config = dict(
    num_hidden_layers=9,
    hidden_size=768,
    num_attention_heads=12,
    num_key_value_heads=12,
    head_dim=64,
    intermediate_size=3072,
    vocab_size=32000,
    hidden_act='tanh_gelu',
    norm='layernorm',
    norm_place='pre',
    norm_eps=1e-05,
    positions='learned',
    qk_norm=False,
    attn_scale=0.125,
    bias='all',
    tie_word_embeddings=True,
    parallel_block=False,
    init='orth',
    init_std_qkv=0.0206,
    init_std_o=0.0256,
    init_std_up=0.0295,
    init_std_down=0.0295,
    optimizer='soap_variant',
    learning_rate=0.00911,
    weight_decay=0.0,
    lr_head=0.00918,
    warmup_steps=200,
    schedule='wsd',
    decay_fraction=1.0,
    decay_shape='sqrt',
    final_lr_fraction=0.0,
    batch_tokens=131072,
    max_seq_len=1024,
    doc_mask=True,
    train_tokens=706200000,
    max_steps=5388,
    dataset='wikipedia_en',
)
Each number is 128 + 32 x the weight over its row's rms, rounded and kept within 0 to 255. Layers, rows and columns count from 0. Numbers have three digits each. The size before them is the row's rms in percent of the matrix's.

# layer 3 MLP down (transposed), 3072x768, rms 0.0295, rows 2771-2807, columns 384-575
104:097183133133101072144103137115137082070130145066128139120073173125128068098129108163127111148099111127123144141178122148129089083139124087161088125049161096098079119108114121049146095141143134146097112128164134163174152122127158165134146142072169140118128136140133093155145077154078099131087157122124185168104113081078135133071169173105154154131114169115134152189121089130165146097107150057133121126131141086121084050182137133101062158161112136135124102150164116110153164166101145169170155158136088122135117095151159174154137142089143127198118060172102081188118171182147126197
098:153176183099129129101135137133185191235132103113150093123164134119083165058117057134124073133135139100121119118117075170129134136157077151140132129082147107123130170116140143120129193194177122142118132147148151160143092115165137138089125141105100114125095132177106158082110147128172156097107141080105130103167120081146172128111111165087147148116205149110064102085111175128138126081130154110110103099098141056140118147168106219154184154156128142147155126155161130112111123163117137160163115133118095109123113169105112174130070146128155100183064123126142127141175167091130108170
099:199166111140147133112177186062164103172088088117155121081092190104127124108175192128072137114166131138132147156163194101100160128132172087061133123155113135069075069107121165100132126169130169180112078067139129090097147179037120108093137142116153165102085052151152071218180106105150128146106137140127132062043169125111173196141097163170126089141124090102118120116119090106128124133170159138121109079109158135119156135073163123149128135154052110143129139159070134124086133119095154139154098100118088194112080093144161116148123113162141155201051169119119112131117064107136103139
097:090158090165129137045191118105155101107143125091205174133000152148154160141109083114150141062099145109116099133156177107093195149050109179111112108183108135136165131140108065114144113109149079107174141120108106104128123100082107112106165137091176103114152118127105094143100194082103130158137138072164107159111113117148094159162150126090162177127109147142117077149147086157117150104096143184068130129187084130138117104128114157118148131128129130151055154087158019127141101126124141108162168097163146046141139125086120154101154098199129167137140132175106161095099123113109106123
098:147103091111137130077117075116203120191156169093111100123072093126163129185151104094170118131109158105098081145204096149124092167121109116086061119093139143115101121145144185195122179124125184104170139136204137128153152095147137165132147151118084161131123090047102116163110123141129136170118115117128176174127094188112116160147127090167118095141134112130122116112090125102119086066165118128154162156118178193148139181058150117130088179173093119092133178169126194134115113130113141098100154154107116135185129178136095073105126118131162123159144085180167096105134154132206096184
101:142137118112072072105086110143140147137169053074094138115149124145107155137153078126126156132142077160178160076132123078153107124150142124126128174118144120145125106057113106106103129121172124128104166140135146134095069129151092134130132131104097067086157058164139105136183118157107093103118144147067144113154167144131142108165145172154152162145134071123067142145067105123148130122181066113144126170085078110134145135111082180120129143153133141137065134133069095162174117125184176138116175135128149129116167122177123146096116077109059106147162089095149121104072135162160152123
097:123168083097163132154108145143114094120117155148162128080069172160097129145142061133127181123127185222046104112154186111100145169104130119085128169140082089079144084102135144088067109147152152145196104172092103096103124124131123093099130139157149113123099109118077146103153124088083138161086150101120098156197145106104067158148222134110110163138220168102098190147104177143123152114150096095176120152102146092166164123098166135161057143157144178044136075140151149098081139078161125132156134112123210145151126121134089127128208159155184134133091091096148137091123123094129121135
104:082072154074160172152161117115163118153089106149125118158157147084071129146126092182085096101147133057105105105148114158121156201158113121120176080159122073111140179113150149178159139092131113141149149138155145109162214135206083132113184110128084078114031116147105103120116163163179131124151100120167179145186115163116090187167180075145117177110191133156189138136112133101075113140147124089107080176148126097168118100150140171131144087092120114096184149101149163124084173098107120089115070170108157137122131098158071117163174139121128123139113114148124144150181085145120145135
100:097154043146091130152166124154124158129143157175071146141107149142165110175117144169124113095137157174061157148122145098133075125132117138144102177152191125173107129123144099154105182095127141181085171204145119070175216047132144124064132114179108117093092116099140068107115101144112146125238174165117120109127141112050189128105134169121183162143121113127144185106108119167103094123187099107073122083141067115098117130108180128122114124166108168151121109120097099106142138125138108035162124158090108081081112148106197103150117133110124116143094095106134087094112150163110092128
098:167154147175114168167172108151135095154117139090127179169126149094150094084094182094156109132151157180115127142122112136118095105087135112158157108099108123154068197126127158113194129076087122100104169102122139119126178113154129092135156077110138107135128122103132090129158081110120157111150146144115100101122131106127094126155076121155151160128145086085132201159157168151162123093107118135135145097133110170160186107185108102160141156119110139101143084132140111185192127152115136151105154114159132090086194116104147124159179117179161098107155117096116100124222171117110084107
085:116104155153121135151152101126124176054171123080105175176163117159123125095162124142178181110124159058117130129116139189163132135183088124111144122042156130139120147187083147097109151160169134107142186156105179125157129135119110153139053094172136145129145092158096175153151177166168116109147166162147114116140078145102101187166152191099154126170096104098146134137100151161100087177119111127103202104168134078100140137140063096120097132109129047160132124113152159123100130115171096139123121161121095137121169140114160107119097158173125112152107073094108110096157172165158122116
105:183180135083118116196071135084085149137087126076139062161161107165111095166168204130116149114161169145155113112113082152101157122105142120117136149119141158170116116120104186129059076094074115143081146137113142109146176143172150115109095141155126125124085157149136068084124113068144186162108142174086156125173147094122076135135087108098110172124124207079102191105149168092165148075099151079115144098175108105098154106149135149103128096117111142133162165128170085168130138178164171147145092110147106171114132158117080081130080156105156088125152136154146081165190181156126157097
097:139115115087140215134134122174094150148096141125140157165133125101122139107126173092138084145139098142079162124110156154134136143110112071206115102135098150131126118107116107152134146182155092115115127092132154131150152149126149069148164087144126110141116100098122130084098140189140110149147156076156142123111122211132175150140070055056125140118113118141164068123111164159172147129149105084039123183134140131125139155187125152146110126089124117121158097158116110116184126144077067133138136158165126118122063131137178090083073148117103118187175121129146150084129115168131209103
102:080129109109118116180083114171114060131140106146103163104123101162098147153117159127126064087133065114094121141106129162111093130146091139132201168118147129034136141125136137184135176152102171157110067178100133115103185115093111154097122117115142154106192140152099100094110104061127146126085131115154160137113119082107119140154145185134157122166178128099167155159117083079169148130184175116152165114097106085085175119085096092163089163040133091156117168104121149113095158119153087172114125130153040126095117174095142167156131161132127098120132080143192210159176149141166166078
103:147140154118139118175105108161188144176090145088113070136114117128158088054081140102145092171119155096158178149163111138111134181122145156072117202104148102115120144108137043124085104210191116120119061131128125156119132158089143166120182118140092118130132092180110119106112063113190094135116133141169159080170097162128108149093112149121083137123149167121104102128144169145118073152166093074124137120143090154123120099137097103144177132174094150165184160159105084172124101196091099152155113122156122130149200131050127167182073118088142164147108152167101058175151158154158118125
110:136136091166109116173136064133098125152163091129120089107145101126176081119122087150139175147146123100090118155115125042070151159111177106145103085074101130083083137125111161064087082192091146114167198099128177097092127084116129215128157104145153184115080092103094103099187126104181118162117180108130099124120004120103136086151142120155150113124117105198113110146138086132100135122104109173129106143137161046185130099133102117080114142157188123141086072130175140123140162119110067102115131161141038120173111143055123139116157138127159154152123127137107145083158155138144161188
101:146157089074169117140132107182134135093156134145114108169102118148143152091140097133118228167181102149094166126152092102161108136153113108149188161186197150145103132104132095130158056132078175166131086160138198121163112100065130136093187110138092133154169157119128119135110143118137172081054148142066133132144158118121125172152145109120134127141140120155115127140128077148160093104164112139134120135154178116085135138093098144192081135127136112094136152097147098095143080136076141081123147114094129097144168185084092137174089097149182148167154128060092105122054130106180132099
098:127146158118101073164083101146048124116135094067119113145130099115082165119070092129165105139095133117173137171094126149068199161124062057106131121183138152082139134100128131157103131190136116093100162182139115105090162151150135105093130059140113162133135132061078155155122115104163139186147133105180093138139139167100169151114106122130108167142128115122113154188079090087109115127159128110103166105130142115147141108153101124115145118088131140170143090183206133129139169116137128087089101108078123123095184129109165093111097182217110167122067129105125133088179128167104164132
094:124132167124110133163127149089164118182168149118115069088127152118145102121101087119184115124137150148124106136123067132112113108057116100115124061084125139099084107099124104089174090107090112073088150088090122158105180177137118160122118131155129181112092129070079136133099120142133105095157132088093121149155112154137088082143089130138071108098139111098148091121140141159092158103074103083197111088133143112107098136126097027099117116131113153130141084133104074150179127114118159165083155098137127138181167120092148159169094109118115105133143113097227084116153169150094076118
105:148147173117163188132129159130128078134115151165154140137101124160155190148177112072119023122064113108094109162137133136063168107181157136205165087124152135185148116124110141158144121125107113154114093121155119113111073154150125127140088120190138142158109133154098111148105132129091124125129153158174081128119148130109194159135110087145104146080171090136179147158092077115123167085138103124097067126129176166110074136177071135130092163159131175090091098166171085142159150131122093116153118135115136095153116134149121059124104070109146109136106151188183129202134157132120189133
099:113095137139083124157134132089173147104156146124059134091145170163094162171173137203178090067123114127163145132081150177087149072126122094189085153141167121169141114074132094140132124136131132162135046116178139162139156115154142115130114137104157102116105154116164080123098116158119125103123140131087161127178166081111119128119139123124109178152125093106118132174116144154123138108135112135075057164114140126069105059145126165130111141156128155079157098137181050158131093176153168121139081114120097169170139117190138191102130142148105091096155110113157114125073103132148129083
099:133093095124139160147094172139128111170202113137099141178135128087091132130148138161167081106143118188130085176134156139105104142099113064108171078124175066185136059145138105141103094100122113076078099104110166130138146102132134147157105131087084154196048098062138113153115141159134135159098102117143140114112155143103149164074128185151113136067178155194095164111028085097100098106157079118126123146154137207114164086052092102122139182062124091144125141175156075157100083151104126069159176161109126144141147104093187121105205186124152161103129108157161091075128111093044106225
105:104096130094100070135176100126172120143145092083181075126134131144109149132153151163153100165099148116132178114104146161094090087075154159115116123174173132114168182112114194166083133157163139144131185174100134080139147124190141108173100109119170100083110123138111099140067122113079172107105083110159178168101212152114117120224133153083122104145152113126094136144162168144134112114105134149138133085119137132154123122127090129075085144106130166113143131141122143144128165113068087115124115099130123159120100195182083134127147141121121127056066109108179077108157134135119133110
097:171135093141166111167114135140110098104121112161097153180140107112080110124114075097143117170192164150144074127109184155133082148163159103124184107131088172115211091072135134118139138170177147082063136124134217170095134144114138154144152168167093125114181144109147132105117150088145151034161095136096110125108101117139135107156116124118111142176094166125170139133146075119102110156186115119081173156114101123164157110156127078162132109121125114183177090149105176140141172181136123126174170124122155204167092114126122063114128083080115151069090069163125131154126082099087117119
100:061171146126144085104115120041112210122119144109133140158202171066161086158153114196119108145163118161154148140139110153160164151160073126127175081105080093111133180163138095094153114160078102094117126141146190157113100197083153146156126136129110139187129119155107129131079119099117099116148168087121095123182181124141130089140148147076154103137106092212132135133106157090115173150112132147199166165124169078131139094131164133190105132128095147147184114203117117077135148122136089112119124086103085089135115173153120105099127134217133113185165012120096103107119171105175167149
100:131144069172138150125111098180144133170135103098105134129106102146117133097144090099116169127101140128144183054151140152064112132111134057127101200124120088113077106148184190106124122121117137107108144155146128143121110147141148155130124160123114133174177118133116137119080165136119165143128186094184104106193105148154095120082122150129121093061106113129152175109124119139101153143136133131136122105178203148126113165106115187171152097114123080100084134123179197076122151132122061127147151129109152113105123155094141065193186064094134108155115181077118170146140158143134177178
100:154088166098142107106149171129136133130104132128121080170151142141157118085148108166118183150066092158086137106112150103180103058164077110147137127105138123103120107140089103117144146100092101150169071115115107133096085154147129155077109140120119167153132079161125183130179164102100134133128144160134128172080100073097103108097151150134136109092058199107155192157106136106130117117086221118150096156117058132157099174113099109166072135134089065137125118104141119127134115088095089174112130098119119152152198134170116097158176130134103124156128126129102123117085160124176062151
104:130178118136120094160103151157094102124075150097196132116188123150057113087148123154127124125127133145124114124152160124150120158168101124146135128132119152105122080061132115127104062073145180088127155109098139082093078150110096141166203118102117147135176125126106107083149104140084139161194145112135171103175131102106060158157163170097098071165143132128074162115123092144129109146170112208123153148075106173124128160058118191082109124163113101176145122117150104094171175094133079135109138162111173180052168118210081109131170157178142109108131121130111147165110104136084127135
098:142150125150155130098137126116110156152120059156068102093142151116100091173093144087163096177084073119125136125130113188122124146150121146112127156104107109139123134118132223121204127084116198059147173142114121206123092110094146064105166143114162132109155116081119148110128153087154128139146110117167058148105145149119124121095153110156130102145067175158147135103141193102161151126121147127146141103134126124118133140111117175114116090104142045108123095099161111124050140123143154183118105142140147100120117108140156098133089167110087105115145126096127104108093104130071135093
104:113128184148068137131115065090150125136135087095154119066080120164173081132143115109151141087163124118160144069138158172091130135215130134139106157131093122110116200092150108111177095109109145155128128072111182166163115144132083146123151142089073142163073178174099135137096133161174155070138084139117140172113130163133146100134107064143124128164082150122177129104144142124089158076134063127077168119064180111100115109088135168157086149144102131105179093165123046138106146122086136213118147111149158137119132136090117150076114205102174152145149142152105159162140176167166078115
100:155154178138164126179117149138120146127118102136117142081141161120130116132061140079138173163144105173136155091149178121162134143116171126090147110079067109090151133112152153128138109090131165164143129110175112089097132173151068167159157129072107112104143064163142107175070093061162168097136139148117092140096122135129135140147127125129090167096163182099183176137133072146120124084163064133144074104168170163097086145060180152095158133104151146078111106152169124129132088156110162195122059131077128151153103080168145090106179179182100105168112124088160174145087135141144122130
100:109095144108151121170134186126129150090142186088139153156127148135117121145099104157220128121074145135098189152073066128117130130141115157139170159110152137115158092092153105099125132110157189157166140108080158116125155063156159120098108128089170131141093147191167128127112136143148173138113187131114139151152076139120145092128118095113123144105167087124116176126161133148138181131125070108117151158109141127161175148105170148098100159108099146079109127133126100164129088162120086116125125108172099199116106125151130162099112113185163139122067123160131174145129128108069116096
095:136168097097174127173068144163093124119121108104144100098207158118165080067138132175126083150159090099136104144118134141097062136130111167112084137123076108100074166118131119081146140104129128117112151127062145136149149103084184189165131140126158079129104125089202148136158137078126099140111065100140089120082074138135137136109187126108190130173094181209147147118181113120128127138105102138133156133103181158140131139153106131131131163145152101102111118155110113084157188133123127114142152106086115169140159117124135189098122132161163138156219091064106112139094177130104136140
098:130101149108174098079152126139153140179152183186158102059079156112087147121142098058061157169102157179164131175086152111126110136179204101115143045146064165146065119139093123093096135094149112178094116124197092138151138139146173109124169211118074195120153080119131088182183150099114108143120091063139179160137109141140114145195097127135085101185117156071148198162074154113095153170099148115093119117119158162152142164132142177162187154103151121126170181105140102131076089141103168115104137095112111126110136159122165151110071097149087132131120102126110120094122077144153150111
099:082090142082161149213090130156124105138102143122142100144142173140159104136124146105158095127103119134125109192151055143168131143141111106066193103139092108137132114160063143128145076101126097129086135158082093118121141190133149130161098146080160066128133145092178143133126089155099106107148145117111169086091184119152132165130140145081093100165163159160084140147148126127164111119208075122136146086133081131172176129092115115128110107138028151135154108121095095076115117138132119135100209157135107078161123124112063141138080032154137144098177097131123096187144159100120203099
100:107106063106091193136075100150154162141145103152095124125099117165109160120133204113127130139112138160142170082087165094102190126092106156099142084103162122150218159135177160097086100094080069108156134093147176141105083130119115138090121104150169191097079068110149142102076097177192139129109108155103142067115182193102130179071093200097036166125187127074146102133155179116137186126121111164163130140136105122162102119091167110162114110118169139146160135112085154124096174082093134120068162134141192175119120113118098120119071153123099112099202136134137124127172177116150130127
100:160127158149156103091135084145086142082134079163216123173133188163182150116099182145129164136147099131127138110114118140124123134108157163090152141120179161169116105116197091152134141088214097113155112071047093151173172143156102102192181112170156133116167068147106142186142123104112130120120113123101141088071094110140129149149077074094145144155187121093117099112151121129180162191122122187132091110094121149139172142127138152063107116117095190153132138167087081146116179158117101106076103120124117078136097119159113150068144127160135093096114086132071155132115082149088121091
# layer 3 MLP up, 3072x768, rms 0.0295, rows 2772-2807, columns 384-575
097:111171133127160072150136141121142116086106172097107140097146139161046170167139078162159138139090132087097104166080159145149117158142178194163122131066152153088132121093150086145192133097091124099158196089057130128125128092086128107209138126120145166104162149113135073120113172108116143126103155109096108132135123080058093108132139071139127117110161138181131115115129106154098120146110135091178141073121076112102145139112161132137104152125145067103102116086089166161154174134120125157124109140079144111144127125095107095152127073134138078101191091084212131086089069094104131140
100:136123145155162155113137199198134134085118044076123115150167099063194107150114132147083166091077149107136062160155112115142152121104100131191109136114145178116164140114066113139104086130133097157107169186144140143147144148076132179113122156145125119141196157145153120114156130127109089107164081095153146165106135131105085085063098170104131073141100137127114120125142097163115090120095055134175164126121107166122123125088119111114190098096091117131141115083080117179095162129118132089156119085149106101125158129136086139110111175171127141157139049211150184130122105124134126091
096:161160092077159115132119152127098115144136125227156117103196085152077119145126132139121121142124107074112122124165106174141165117139097153090151121136098128108203117120121115158100207182126099193143095079097118127096130175127128099134121056149126167110135099150163111135082145127129159131132113091121083123152057092164110075139166155116127184136073146178130081066126127112134180156147103148095155096117127068167122091153104129120069142122136110142077136131175144115098088089097106087153064202150093161134141099153127186129135123132067127123155119174108159137124151082164131107
094:155155114163158102119169133125040125124115087149064127164176131074066080182114147102118141221091110144145130121103138104161088120119124111122143147079182124117181129080065104126117122173172069114127098174191063116145106140154147132074158142131139094104116165158123140149152114151111112174118159156066084180090061085135136100108174137094113120138099162149117130114129124094086137142141123046084131144184175105160136075046116181167122118140159156124103070107074129139161126080114112183109172084067192129125116089103143095168076112118143158134171166098119123145107101152120094134
101:147144116133111127099101110122139066141152144104121101118140132097096132162082148120117102092063142170117144133126140124163163155084164188146141132156111087152102146178130161169064071169203146096091143133128145129121107141130125111122205107094166150116128093130133116198119171152184127125146166086133136105172074138158173125110171139130142170129151172110124110088106129120114151095138118137124128147108132152100088148140166077105157111133158128145102143122103137137148067089099105145141101091119110089141105066114131168116114059080125129135146137124085128122113079148097177024
096:141148087056136138105142178180157132112126122174095126131171106111157141071130097134108190119083168125109162163137081128139160154082138142103162100144072160097124092072169144145122158183184135165111123177166090123140051111158165180081131167116130143081080121152097079149152191105194100123159129169113095152171095106084155131127150139102085105142140136146117156046037141066109124127138127120156169097079140171128176158166121132178128143120079161056146125097142133090123141119122108096142094098117153091113206091052102140112157138146120120091058149137084122137095077130183069176
106:106108146072121134031140153145065130171030142138107105110114176105143095148103092134183107065121165139128154063138090163116078073148093130120216157135114106086158091083188148112085163148115091098149160134169184088091141119120136097043145107161171045129110089069133090148142116066149165091127182081149111142067128124115175077146071127118145082151148146151160109095128164055163099123175136166115114131144172143146138130094144066113147073111142090090151122133150122179118131104121138102127134139092144133105199127123169159098154182170139167122182131122184107085127115151086148141
103:146144111161106141109157094104120049200085129115114158147103058118179140172202131125130103183125124126098100106157195088149151137162028160165143156160120149074105122106142071130067084089121125067162087117171124150067166176119103125148130139134095156153179135155185118143170138100169135127160100161160160116132118164151083129127132127160107092125124152130054080115144063170097126117122116110096118104107110092126137117102148150160158171177168082151152103136183040091194128095170165111170168090132077148176123118142181133153114186131135128110124131139131165195113073127092086129
099:148098162093170195081171100171164161132100172118151184118134145107125140125148154095103103165109105114129048122162140130156126173112184197074136114127003112116084111115072103188089097124184091093085093135173131186110125126100101138141115208176105093119119156138209128086123090131151114119125126127132138132183106091144111079103088128079113140157140101131113130085113116086112125125130141071156028079109086160174146158098112131129128137080153177149111162091170123108135105137090109139148114061086099161085138199099113051126105140092139114134084099175166148098150110117136127103
091:133125138128197135201176180123121108061124168155102122090172149143095139163182176157145111063133137149155120111105135131140155094176119187128164151201138142171082131133116132193041136134099160155179111189170140164106110083152123148184137143120068114143118148129175111129151108126120156188139126191126163089116145097135181149139084103109121097149160125108138154080144137116143131133194137136118113152074125135121164119195109145144162193133083177130129092130167088122143081122100123125168150192097187141122139137142160155159157153098131107056159159133107168109075139087090091166
103:116109131155138094113079173142101111128128108096143132160157158089128127121131170124153073099116153088196037118194128068086117145135144130091124102185140161129164145144167134170119107161193153124185191094122142158102129098145147113096172131080141146162135160146064152147177076125115122080079148135125113116122038184148153118130162168168147125085114097154118145182149141165082085150117098110130145108100134098156103155149095073097147088122152152141072120124153095101073148130119221100159079121118143145157086128122130119113158140029138133134161176135073104075154119161118118041
093:092108115126185094149103085094153134112148100154148119150103112201027082176171132151112188108126109157124136096055076117162133120146085135127150167055123169113074160137139109133101124179201084143078138082110077136139095198166151114080084137117150144122116150121129135097113143151121119139087083126065075116120118166079191151135166113101090168106163106129080110118169179082107125098075122143139115163119167107135075148126060168088042163116128123137069146180132156113133139108137131110130060132105111057163082120107136098123162149115117108118115063125137109159095100090156090143
113:162168107126127117091123238148152151075116117085144107084112176137181138119180091079127159144135102137177138153138053150087066227121150079144096118104082104086151148095161126116154115126118103119122090093117111115135133132095098094088137089123098074102101057082140089146112154167183155101130157128098127137101167150154122110127126087125087170133056115100114138122129150130103158149137069120121141101171103143173126139146182097114110081159136130109179089044122102132070168203192127152113096093101149101089125092156144113109101132130116111126156098122078084141105124128140124096
102:144056132174101142126071154119106123111136194066129179119138133170112128110152101129151107191133174132083128130054196101137163082133129155099108146099110159141162111135146179115175127170143151195154088090150114160138131089064103073191150141107090108200151131082145150177168072148138106110137180090154093149119156110118144091162165141091091154215123099219160146158156127121097136094113191194118091126150151112112119085136195141124145131067132124084074137107063144101167177116140123095133142169156111097166068109136133110188115098100186128160144165102111089184136150171058127193
107:131147098088126161156066153160115109131156185108099098109170134142178125102065134117141148205149145145087142125098111135117112089147148058088147140071165138107147175141149087154173094095075192162145091134177153085104139137121087147150117175197090077112093146137078152192120137120193099136223131088114150156135107118142179157163111122110103171121164173100159135161140042140136169142178149086148102198074100072165127050167164171168133180144128107182077101181108128146168169124123116107119132142222138094134154127071134134147119088217097121089092130157133175093072115145135162087
099:164122099142122168097129127122096131112091121102197098124125115138121110131086164128112064119132150131117155100168137107116180116152107121153107120091109107124092099182088121137115170169198075101137069185139101163068159151134133136132159138126087132161057135158128140106172182134166135128130064133127130161159132154158173161131168119159167122127160140109074150112167122096052125125140110118128098174180156105136161186173135076119154124145093123134141135130124135180087109078218153143133141142130139121129076104157118166153097158085094160195120079096120115108139111132120060118
096:118118123147109144142144161092138089133134187158135150116070069116147141161176157144142107117113158127093140104085089121118159073132106139123184176131103145102161101136156107141134099145170082104117158109144089132101167030106167152167107123174107144168124111169154024119106106123127115096147123154131139082099179134053088093119112127120084117141126143099139112103120118153154097144133120115125130188149187097131177154136136110143098125159097088149147106134091080115141144146102110148105093203072093207076109146111114146140104147168163147143120124130105150099139073160069100101
092:155168162139097153101088141163141133125131157177142124175127152106119134168108086160175152104141119100140156080129095057100149130207096065139091136188129149097159132155110125116145128185123113116149144135159105150126080136081042102099120051151154139139143144140160133101143158069121079158171131126157131101137108103135113129144168109126086148110037151117151116081137085151155099195150111135136112131101142137059155107111151083105071112143135086130199153126098131122088140137083134122146158121115113097125109140069160116090147057138147101068134094144116159088115145169166169100
102:116155119105157125097071125134069073106099140078106155083174136197114142090112155109181159164092120136143066165139143114105148138108152133137134100122141173131163082167139115082137052121125144108131130122161160114156132148119159131158117077100028140190102191072163199120111109153176128190127138182104179128164149158109137159168113109100166038164128097130136139082135109086064163157139104057136142099105118121131101162155133112080184117153138128104173155086107114065134129087105130126106141154155094125166130134072110163166116186159142064107176163071164086135103155114075138180
100:116084164116147106072116142159137152130126109134113091097159092117111135132176124040099099122098132094089173128078113128152085196117120112174114147082110117108197156145101138134122142139089108172146139101136105161182179109105160091135132150183131100085122100140123162161124115212139146157089098139152140173105134101138141152105153080150057120160147085126109123088074168124147121130105094103143154133141148177157132145101120088115159153084152119169128184123164172112137122131103095145120156152082134121115164152117164086189161130147180107146131130200166144139154114121124164116
096:108176143121132095084116068153140127154099128084119136107123142112105131105108171148177163103128135111083115096144155158184121117170123151129105177097112191088142155124148127138141104136090101157162141077130181113132160130096172189105098170093169171104192131143138102121135143179119076193165137142091131122100163108100087126154144136157079145098091116126170116110183119122096163146134084122087089182110076116163250068129129120136165114094180101103194146137117128166174106123149165157183088104132155133062155102103127191141098127150107108113194113149133105134115142132148152136
102:166100108132115162144069098141084137147155109174140157167173146146118134133102094090149142166141169123123156111121104095123165157083135140122109200090077206152073111079160139149177121081139085102073195142113089156128132140169141149152213109142154154156081133151195187083105141153112093146091078155097053089187084091095092105123084098170147095145116100176106086063145094104133148144164102136117188113153116125158077165145121111125156118140127146122125166061140139108147105140059069114118168112128172131195195137113112127090135103111153174129174122094050045155098149067157105136
096:125062138119143131116109124085144184138158134118128135085133090104135135148134153130187174104162076141127115095086128126116121127094091128135097138112147120154083123168158131093143112091116109128123138109090170086181165146155125102100139134138158236109104188072134108143102105155186150101128163095104128187108110177118114086068045176089107127136061119141110125173106119169176190087097111155105099161113127153051179139127102183141135165149176078127121157116121124104168108165130159113113105160076166033135173163101096120112135113134097118175112104125089118052135124158106132108
101:139164122138152149167128071139091128164181153139092177122097125116157186118158158104153113128136172127118122143156133095091183163177148094114143186098104149079129099080222124119112116129193130139107112099162110094107085183105122098142111105110102126146139147124091120184160149086128113088137135154163111085105180123148131110048070147141136158147068107159122140108102157082118148153154127164114094145137153172152081112106107130106129187138152214147145122114167171091115130101092123108126138167134179199092151082042131085143095062154119072083157140154122164121187208118137093101
099:103039143113163139167124190162152151160134140154156169102116092138096176185084048113108138120130111149075119112125128139174149127055120136106110156119133097055124127079122160151180174108172134121181097068169128164113147131126114127127167189154115125122139157163109116134169134054094071125176108142148113138106157178111159094102127164115108103156096151120118167150145120183148166081157110148137113132111203089202102079165088113148091102122044114117047074130137119209139131157131158143137102135109130105160153129176152183137199096095178145133149068069098077132156121105120170132
098:112124127121097085102176117167157141165112142154117149125069197149131099155139132149189169145160080060069135062143147137120130144142103125116174148120146159157121138087083075083121122129150127080125157114125102087105126172071144196142150056129092158142151131119179162152101106134137116170077082195143156146140117161128134087181112096098068133142106120191129125138180137096115123075061107084084148135111130072143154142157100147083128069113091127160104081106136137135183158092112117130096116125118145125158086123128129107121132114139160060059116133133165126149116117089121162133
106:104086145147121156144188150135141135157167116153082109144064122102127142092151168074166131153061152162149142099125087137056112201144111190130170152101070143109178147103079073136118122169104138179129131161102053117154117126139138136091158153100107114082174084130167123155105111147128109153056097121191093137090132108159227086085086097095152167178052155085121077171132143142075114092086120189146169116157117108139160096116141069144108105126073194077076130123083155155068128143110119161175163116144095092104166139132204135147108099159111108105162124091090155177134120074111053090
094:176127072074164084140192172118141150121205089132126114086135108141159170168128102110123084083155146148136156118077147172178135111059158116113110160110124179165128133140048146087095132101135150084044194078075108139182121141095124149110177108118143103174119164152146144178146157189157193177098138158145070122109212172086157104125134106125153075141096134092105154139126122138127177184173165105128160105125141131116069094141146156147104153086119137189082123127063114152103170137194124124159076157176159107064165099125117068116164164151144136109115101133092078105129067158143143125
102:096156163089103066100130160152121130124136094129125136138113173095148118108130189183149129185152060085131186133098144140139121138115158145107118104099166135112122115177149162126137159100156123113128086120112183132105089049155137140145157188106111174110174143153154144073114154193182154185183103139119131130110147098156149169152152073169103118092113132114097159083089066118072185107144142110132140160069173150125133085139161089166161184132170092119114140141137161165128141120087118166095160103137123182103110118121099081188143123076121173108128113183105107186120108108062154147
098:152094159145112126156075184149107127060107176141099063176140136142130170124162097164135160100137108094102068138167138098132119145173092139146114103160092106063127090153092079118125125187103135140144172100165181149163150119119156110119117126143087144125183125104121129080110115119141115111103089142051069126159119052145169129119068148152147123108093135125124086135110085122149089086105111134115122110140116098115139216149158103154094073121098148141141121105178081077146121116146090145070104121112160185096207108125172150200127112131143150120156102147107143141174210131145146132
105:150110134126126134121112113163115136124168145141144094150108161090157119138052144107135147115125193155127096193140082078119108104164121176144115102124180151118119040154093133171072103106123144122143098042133133110159125139154090122214114150082091096157104166112203111117125170106124158114145127090161173110123137118145149158141136069111130105155083137155176093085140116169110128100149142179111116095123092141128161106089132135123073112151134143135087183156121103113201172132104129121124076104096166101139105132170117147109109138115188087107145052104127098147097059065159115123
095:097120179132088115136181142112216086123140140127083139089119109134153106083135090129181199106154127177145165109059157142112127069153137112099103081131125124129157130202129161143122158111169142139169101129077140095133137093142152109162121166103169140157117161113123076065177132142179174158174136127122146167126116090165188116170105161118131116173128046164076132102084176104165161148127146137115094099101127140110173058161166141131122112103163136147110135099103115131131132096192132113073145205130112123133077167132097130139133098135141121119134162137131127140092148115098132092
101:122126127087157139093139126094111130150057158167134151116148182179099138089112178168111176081137131172153123109158147157159073106133155132150104170085128118125070142173157137152132081166030133052062104127119143055164178131159109168148143090086124120167140123127115119160165167104144138127090131123105098078140153115161122127153097192148076131118108145169125147130063123149129161085165126122089121204102089153000123140169131092178138102141162191113184169112128075110155174170121119086145147105136151142116095152139123155195118168122131160162085141078106165130092147119132151162
097:099131182159082118127116117116143104151089138118106201102154148176143133139127093136130138145092120129112158168086120139110140127199158058121094118144135107147141060125114098137084102078185135141092135167157188162094071115149149106124105212083130165145079079153171068110081050110139069157114085080070110142095115175119134126087071069134051128114107093108112130121138124123086152138084138112075132152102210119099124072170158128121139169070136140086130153126205106101148077136149141162136083123122162184118112081181117124174130132073099063113133162084159123197073066129100080164
101:081133124155136064160177148074152093139176099106120166110104126143072115167123137144112152154145105109138139133172142117129086081182108120136123125104128135201139141128124127084088119133130124128143128093140127160123182118121139158142099096124144138239080140132163146149160131171187133126112125109145101180143144085109141142125163099151143111156139163180080123145167151081127075125190107103080128113119132144102114086144106156099153187094069112135163115155169131113142164136166088159134111130119095151119145132145149089148136137155111145102088121139115102163093098108109087164
097:104144117136134109088078167131160060126090180077084162094121144155151108182149124071127099157169139055128156131141154138138066078121085071140129137149119079086095170044109204131136132144135142141146120177108135146135105147085128134062188173149097116076138152154168102140197078117148116113141119106197098181125099125093145123120134195138149086093098075145177170121150074097046077056107062183163141116176135168100121151153074148142162138112146094106140146125152070122135140137144099082103108125126122164155138146121140152147069145108109127145151163141201108092148128181132129079